Part of a small language model's weights: no biases in attention or MLP, capped logits.
Each number is 128 + 24 x the weight over its row's rms, rounded and kept within 0 to 255. Layers, rows and columns count from 0. The size above them is the row's rms in percent of the matrix's.

# layer 5 MLP gate, 320x256, rms 0.055, rows 54-78, columns 0-127
size [108 103  98  95 102 102 104  96  97 104  91  96 103 103  93  97  98 103 108 106  98 104  98  94  99]
[[123 138  99 141 103 125 153 110 126  92  55 137 123  99 135 124  98 111 133 149 130 150 128 115 111 132 143 129 142 153 169 136 111 121 115 120 124 178 112 112 141 129 110 122 132 135 128 100 128 143 147 139 141 142 146  86 126 104 164 125 136  85  84 191 122 137 125 151 136 109 134 110 139 159 124  95 108 106 145 166 162 157 153 149 131  99 140 164 109 120 128 141 125 153 133 125  89 108 145 110  89 116  96 141 149 143 138 111 116 155 145  94 122 108  97 122 117  80 101 104 113 132 153 129  90 145 131 168]
 [149 122 147 129 147 153 105 103 115 140 163 139 132 103 103 112 144 132 147  91 122 132 116 118 110 120 164 140 101  99 125 110  91 156 138 128 161 151 138 134 124 133 157 134 128  91 165 125 125 116 160 167 110 124 133 129 114 113 135 127 113 129 172 109 143 124  99 129 116 115 132 148 103 154  79  85 142 143 139 120 152 120 171 138 119 131 134  72 157  95 117  86 116 136 144 119 141 142 147 164 118 125 116  86 165 162 137 124 170 103 132 120 181 126 110 156 161 108 152 121  80 138 157 116  89 101 198 112]
 [106 131 145 191 135 111 154 158 140 146 116 120 156 139 148 127 126 106 159 102 104 135 114 126 133 173  97 150 182  97 171 135 109 113 137 124 130 137 138 112 125 145 106 109 145 121 115  86 137 109 170 124 120 176 113 127  94  89 142 119 147 119  94 111  97 127 101  91 124 127 144 100  86 117 162  84 142 128 136 152 115 104 133 160 128 122 126 125 115 160 154 106 134 147 119  84 122 134 101  75 139 137 115  89 102 141 166 120 132 176 132 127 161 127  93 130 119 130 185 112 121  50  90 143 130 135  86 110]
 [157 102 123 164 138 121 123 123 156  99 133 186 110 112 138 164 167 143 172 111  84 116 176 127 133 142 160 132 142 126 125 107 168 132 153 136 129  88 170 118 153 111 140 126 117 154 150 131 145 144 123 175 104 144 136 129 103 147 124 132 104 170 129 132  92 110 121 130 103  79 100 119 100 107 130 142 128 106 152 122 137 133 110 115 115 138 154 105 138 144 136 126 158  89 148 156  98 104 106 146  95 128 113 120  85 104 133 128 120 111 100 130 152  88 160 106 146 114 157 132 103 132 117 126  88 126  95  85]
 [124  89 129 173 147 126 117 106 156 132 142 142 113 111 123 112 174 146 136 119 117 153 145 128 114  94 104 156 115 137 121 222 107 154 130 168 125 112 130 115 133 149 109 103 135 152 127 119 144 128  91 111  94 161 125 171 142 146 135 133 138 123 137 168 137 143  87 147 110 135 101  76 122 160 113 101  90 112 136 141 139 180 138 137 111 143 150 126 119 155 144  94 141 145 168 163 128 123  94 136 114 114 123 137 147 129 121 127 112 114  83 162  94 141 132 106 129 145 164 163 111 143 167 166 144 116 137 138]
 [121 136 139 106 135 142 142 130 110 124 140 153 104 112 102 124 132 154 106 157 144 124 144 109 145  82  88 118 131 150  95 117 137  90 124 158 148 134 125 137 179 129  90 129 145 133 142 122 102 116 123 148 100 127 140 140 160 119 152 184  87 121 111 126  88 111 172 107 108 106 147  63 147 133 115  99  85 156 110 120 138 141 141 157 153 117 117 105 122 106 111 147 142 133 100 122 173 110  83 138 117 153 144  54  65 113 109 167 159 146 123 119 142 118 123  86 124 114  98 114  83 148 138 115 125 156 127 113]
 [149 123 144 157 120 133 106 142  91 160 155 133 118 123 149  76 137 121 152 121 155 106 116 110 108 121 132 121 176 170 168 172 117  94 129  98 170 134 163 120 127 111 121 108 104  98  97 141 116 114 140 149 104 130 127 118  87 129 146  70 151 143 137 103 102 138 148 140 114 107 107 101 130 126 135 116 166 148 130 123 121 138  90 149 143 151 145 126 120  95 128 160  96 155 142 147 130 100 105 100 146 132 151 107 161 128 117 123  75 141 109 137 122  99 146 160 121 146 112 155 147 135 117 100 131  52 150 147]
 [125 171 142 100 150 131 101 115 107 161 118 138 116 146 177 133 111 173 151 131  71 131 159 115 157 129 127  90 105 146 123 142 102 116 165 136  92 154 105 144  93 147 144 113 139  98  98 103 138 164 113  90 127 113 157  98  74 146 121  99  97 155 113 177 190 119 155 109  84 127 157 165 124 117  88 151 141 123 141 131 101 132 119 132 120 124 120 144 149  89 126 145 111 128 184 105 136 150 137 106 153 120 158 144 129 127 107  99 119 123 136 110 114 140 102 155 117 109 137 152 110 103  90 129 162 119 131 126]
 [154 141 118 133 149 148 141 191 122 164 113  87 133 100 147 112 143 108 147 126 138 146 127 179 145 114 135 149 150 131 143 143 119 131 131 113 131 129 104 169 130 165 144 104 161 111  93 118 151 141 141 139 127  92 124 103 140  94 129 126 155 107 112  84 120 135 152 156 123 114 142 152 120 154 160 146  44 134  94 137 102 140 132 130 143 138 140 159 152 102 144 152 168 133 112 137 176 136 115  99 117  89 150 136 139 146 118 155 182  59 127 167 141 160 122 159 135  99 128 117 148 128 132 101 125 111 158 167]
 [135 152 128 130 172 131 146 122 128 120 145 149 160 120 127 114 126 112  93  91 130  98  99 121 138 108 109 102  86 149 149 145  93 129 104 127 102 141 121 151 168 108 123 140 117 122 104  90 100 135 166  70 146 145 142 114  90 148 101 161 134 132 117 134 104 110  88 133 128 142 135 171 153 119  98 158 151 137 140 143 128 113 104 124 169 126 100 139 168 135  73 158 141 131 141  92 123 112 103 137  84 128 137 154 138 119 121 114 115 135 101 155 143 136 137 117  82 151 134 180 108 155 117 148 165 139 129 144]
 [157 118 130 116 105 118 109 113 108 117 154 146 129 127 145  97 128 150 167  73  92  86  91 133 159 146 101 150  97 122 101 107 128 190 155  94 121 135  98 134 101 113 193 101 122 126 172 144 119 121 126 181 132 119 120 124 131 147 143  90 112 117 128 192 134 102 132 147 138 104 115 159 150 139 100 127 117 115  89  93 119 140 104  63 125 129 148 128 118 138 117 156 129 127 116 112 137 114 146  61 169  87 104 181 146 118  84 110 112 105 121 119 153  73 143 153 130 109 142 103 158 158  94 160 131 133 115 169]
 [119  97 136  95 105 185 149 112 102 111 134 159 143 130 113 160 118 110 123 155 147 131 116  95 123 100 126 130 192 156 118  83 137 146 119 162 144  94 144  88 153 153 133  96 143 140 120 131 101 176 100 121 141 103  98 101 167 104  97 126 120 115 122 155 138 157 149 148 104 124 127 194  94 159 151 120 148 112 107 100 138 132 119 151 148 122  87 122 106  83 100 127 116 141 130 159 150  80 162 141 171 145  84 120 134 136  55 107 119 174 133 118 130 172 154 162 118 105 144 132 121 112 137 161 127 159 178 169]
 [162 153 157 122 124 143 148 140  80 115 135 133 150 104 148 152 113  86 114  86 124 164 136 157 106 127 131 156 175 122 121 119 146 139 126 116 125  94 166 122 138 125 167 152 149 116 104 133 206 119 143  90 101 131 119 150 132 124 158 109 152  92 125 112  79 179 155 123 118 123 111 158 121 118 147 153 114 167 150 124  95 134 109 146  95 141 130 117 127 126 133 128 142 146  93 129  67 164 161 145 169 152 148 132 147 152 131  98 119 149 132 125 139 113 115 112 130  79  85 111 155 134 100  86 145 151 133 144]
 [107 135 140 142 163 141 131  88 107 131 119  94 163 135 107 151  84 141 153 123 137 160  87 126 124 116  92 124 128 146 130 123 101 142 124 119 116 166  85 133 139 118 137 195 112 160 180 120  98 161 108 108 122  91 136 130 172 159 155 169 101 134 115 130 125  96 154 148 126 115 161 157  80 139  96 147 122 126 199 127 163  76 131 132 141  98 167 126 136 206 144 108 118 116 122 140 112 151 137  94 128 167  85  95  82 108 133 154 102 119 139 119 130  85 158  99  99 168 101 173 102 124 133 103 120 172  97  97]
 [135 120  93 149 142 178 124 154  74 139 144 150  91 123 129 101 145  97 139 139 133 151 158 118 147 104 137 102 118 121 127  97 127 109  97 109 117 184 153 120 140 105 101 154 107 138 102 118 129 150 131 148 155 117 172 127 148 139  93 103 139 119 106 100 119  93 106 158  84 107 164 113 110 151 132  88 145 155 114 122 100 110 120 178 112 125 128 122 104 164 125 135 138 174 145 150 147 130 126  78 116 168 112 117 130 166 113 164 103 106 115 144 100 140 154 102 143 143 127 131 142 131 133  77 149 151 120 108]
 [169 118 129 153 169 119 104 153  88 165 132 138 103 120  99 132 136 159 148 143 118 136 138 121 107 149 111 107 103 182 162  96  99  81 132 125 152  97  79 109 173 138 156 125 103 114 114 119 118 177 151 122 128 150 156 152 120  79 141 102 131 177 112  82 146  98  85 153 124 140 148 185 128 167 157 130 110 122 170  94 140  93 107 145 138 154 134 145 120 139 150 147 144  99 127 145 107 131 131 128  91 119 150 170 127 132 137 112 134  94 160  93 113 113 111  97 110 105 110 145 139 132  90 118 112 115  96 110]
 [ 90 159 160 139 107 117  91 104 128 100 115 177 103 160  91  86 136 139 143 148 156 164 163 155 158 139 122 182 126 152 139 108 127 142 165 112 132 184 153  94 131  96 126 124 112 123 150 131 108 152 130 129 114  73 117 145 131 162 135  79 154 122 160 117  81 126 137 131 112 144 153 126 105 135 141 167 128 112 122 103 125 123 129 103  99  95 124 148 161 161 106 119 179  95 122 149 132  92 103 114  82 127 103 108 125 106 116 153 162 150 117 147 151 150 119 157 119 141 133 154 113 104 160 127 125 148 162 120]
 [105 164 106 126 102  86 120 102 139 133 119 161  85 123 119 133 117  92 176 101  75 118 100 110 112  84 125 154 178 151 111 102 150 162 121 142 159 128 125  81 153  96 114 103 154 134 147 140 144 129 126 103 111 150 108 124 102 175  94 188 111 107 105 145 146 133 113 108 121 130 160 132 151 147 108 128 163 118 102 133 105 128 114 139 139 148 139 118 135 140 143 150 101 119 155  93 118 118  95 170 128 116 135 119 152 141 131 116 152 173 169 141 133 127 153 134 116 140 120 120 131 168 156 131 134 138 151 131]
 [ 91 144  92 107 153 182 107 107 140 135 111 145 124 112 149 135 124 121 161  72 141 149 165 137 135 154 116 130 139 127 153 107 132 200 131 151 122 121 136 127 155 124 153 139 146 116 129 141 136 115 131 175 126 129 140 101 143 114 109 110 159 146 106 100 157 137 105 153  90  81 165 132 152 121 104 123 145 139 103 134  97 151 204 138 129 106 140 110 150 135 148  90 123 140 127 130 130  99 142 130 118 112 105 127 123 159 127  73 122 115 134 127  91 111 161 100 122 124 118 163 146 144 130 100  76 125 125 111]
 [118 130 128 124 140 113 126 102 160 140 134 114 116  89 121 118 149 137  89 179 107 110  84 130 127 122 140 129 141 143 155 119 157 147 110 114 101 121 134 146 104 118 125 148 108 165 115 123 133 143 155 163  75 114 146 132 119 156 169 111  94 173 124 153 123 132 109 157 147 131 135 123 129 148 156 128 157 110 148 151 117 104 156 151 154 118 132 167 110 106 126 146  88 135 150 100 140 145 151 149 117 100 143  98 150 162 124 128  97 127 131  93 190 117 137 122 175 117 131 132 115 113  97 170 105 139 112 156]
 [144 154 169 150 170 150 128 143 112 113 123 164 141 138 103 117 159 155 103 111  95 107 128 117 104 168 105 150 122 130  94  76 173 122  90 118 123 119 141 107 136 173 105  79 107  66 113  99 127 141 125  88 145 113 118 105 148 127 171 137  63 109 112  84 110 121 153 103 118 148 119 101  80 121 130 119 127 177 170 122  84 105 140 136 108 116 128 148 133 162 145  89 110 120 128 146 128 156 114 141 150 129  90 108  83 109 107 129 147 163 128 112 128 187 111 107  93 126 116 134 128 135 177 106 136 155 149  95]
 [188 132 104  91 146 128 100 117 166 137 152 121  98 146 105 108 114  83  91 123 124  88 108 127  76 109 139 157 118 119 128 122 102 147 115 105 156 125 173 135 142 123 161 159 113 169 114 114 130 116  95 148 116 122 132 133 147 151 116  95 113  97 167 108 139 130  90 118 126 124  98 137 133 126 131  91 135 116 140 142 114 120 122  98 111 139 131 154 183 164 118 151 133 115 128 122 119 133  97 157 113 168 129 115  62 136 112 135 109  81 121 120 119 107 103  83 135 108 117 152 117 104 138  96  86 137 125 130]
 [ 91 112 113 126 110 151 123 128 126 122 130 127 109 153 165 102 180  98 115 111  74 120 110 178 140 149 125 167 113 127 123 117 133  93 115 139  97 120 111 137 109 164 128 129 102  81  91 117 137 143 125 102 114 154 100 180 155 178  86 100 145 136 133 142  99 125 146 110 102 119 162 138 113 137  83  82 153 164 157 150 104 129 171 155 109 143 124 136 137 144 154 112 143 108  78 100 137 163  94 117  94 117 104 147 156 124 107 120 152 145  85 148 181 135 119 157 120 119 119  99 122 168 141 180 151 130 171 133]
 [123 106  86 129 139  95 154 135 121 136 169  88 144 105 177 175 128  95 164 109 130 150 124 137 145 144 137 103  97 124 159 105 106 114 147 177 117  91 161 153 137 169 160 112 109 141 119  69 128 105 171  99 154 123 122 131 155 165 133 119 148 108  96  86 112 123 114 118 131 163 113 156 124 132 131 120 125  92  94 118 118 122 130  97 128  95 144 178 194 146 130 126 135 127 127 127 104 192 152 104 151 151 135 159 123 110  98 128 144 124 137 144 117 115 104 101  96 168 129  86 124 176 140 119 101 175 117 137]
 [114 164 155 121 123 121 114 165 178 153 147 135 147 114 109 116 111 167 133 116 119 122 123 121 178 147 172 112 163  97 154 105 134 121 131 141 126 138 113 120 138 104 121 173 112 148 114 155 165 127 137 117 113 120 135 147 132 114 121 121 168 131 136 116 148  61  89 112 121 122 141 107 121 137 143 100 135 133 145 145  86 106 149 143 108  88 161 158 136 164 126 114 127 140 141 128  99 130 154  91  97 159 165 145 162 116 131 111 154 123 113 124 116 162  72 147 122 150 139 126 119  73  88 118 137 134 172 181]]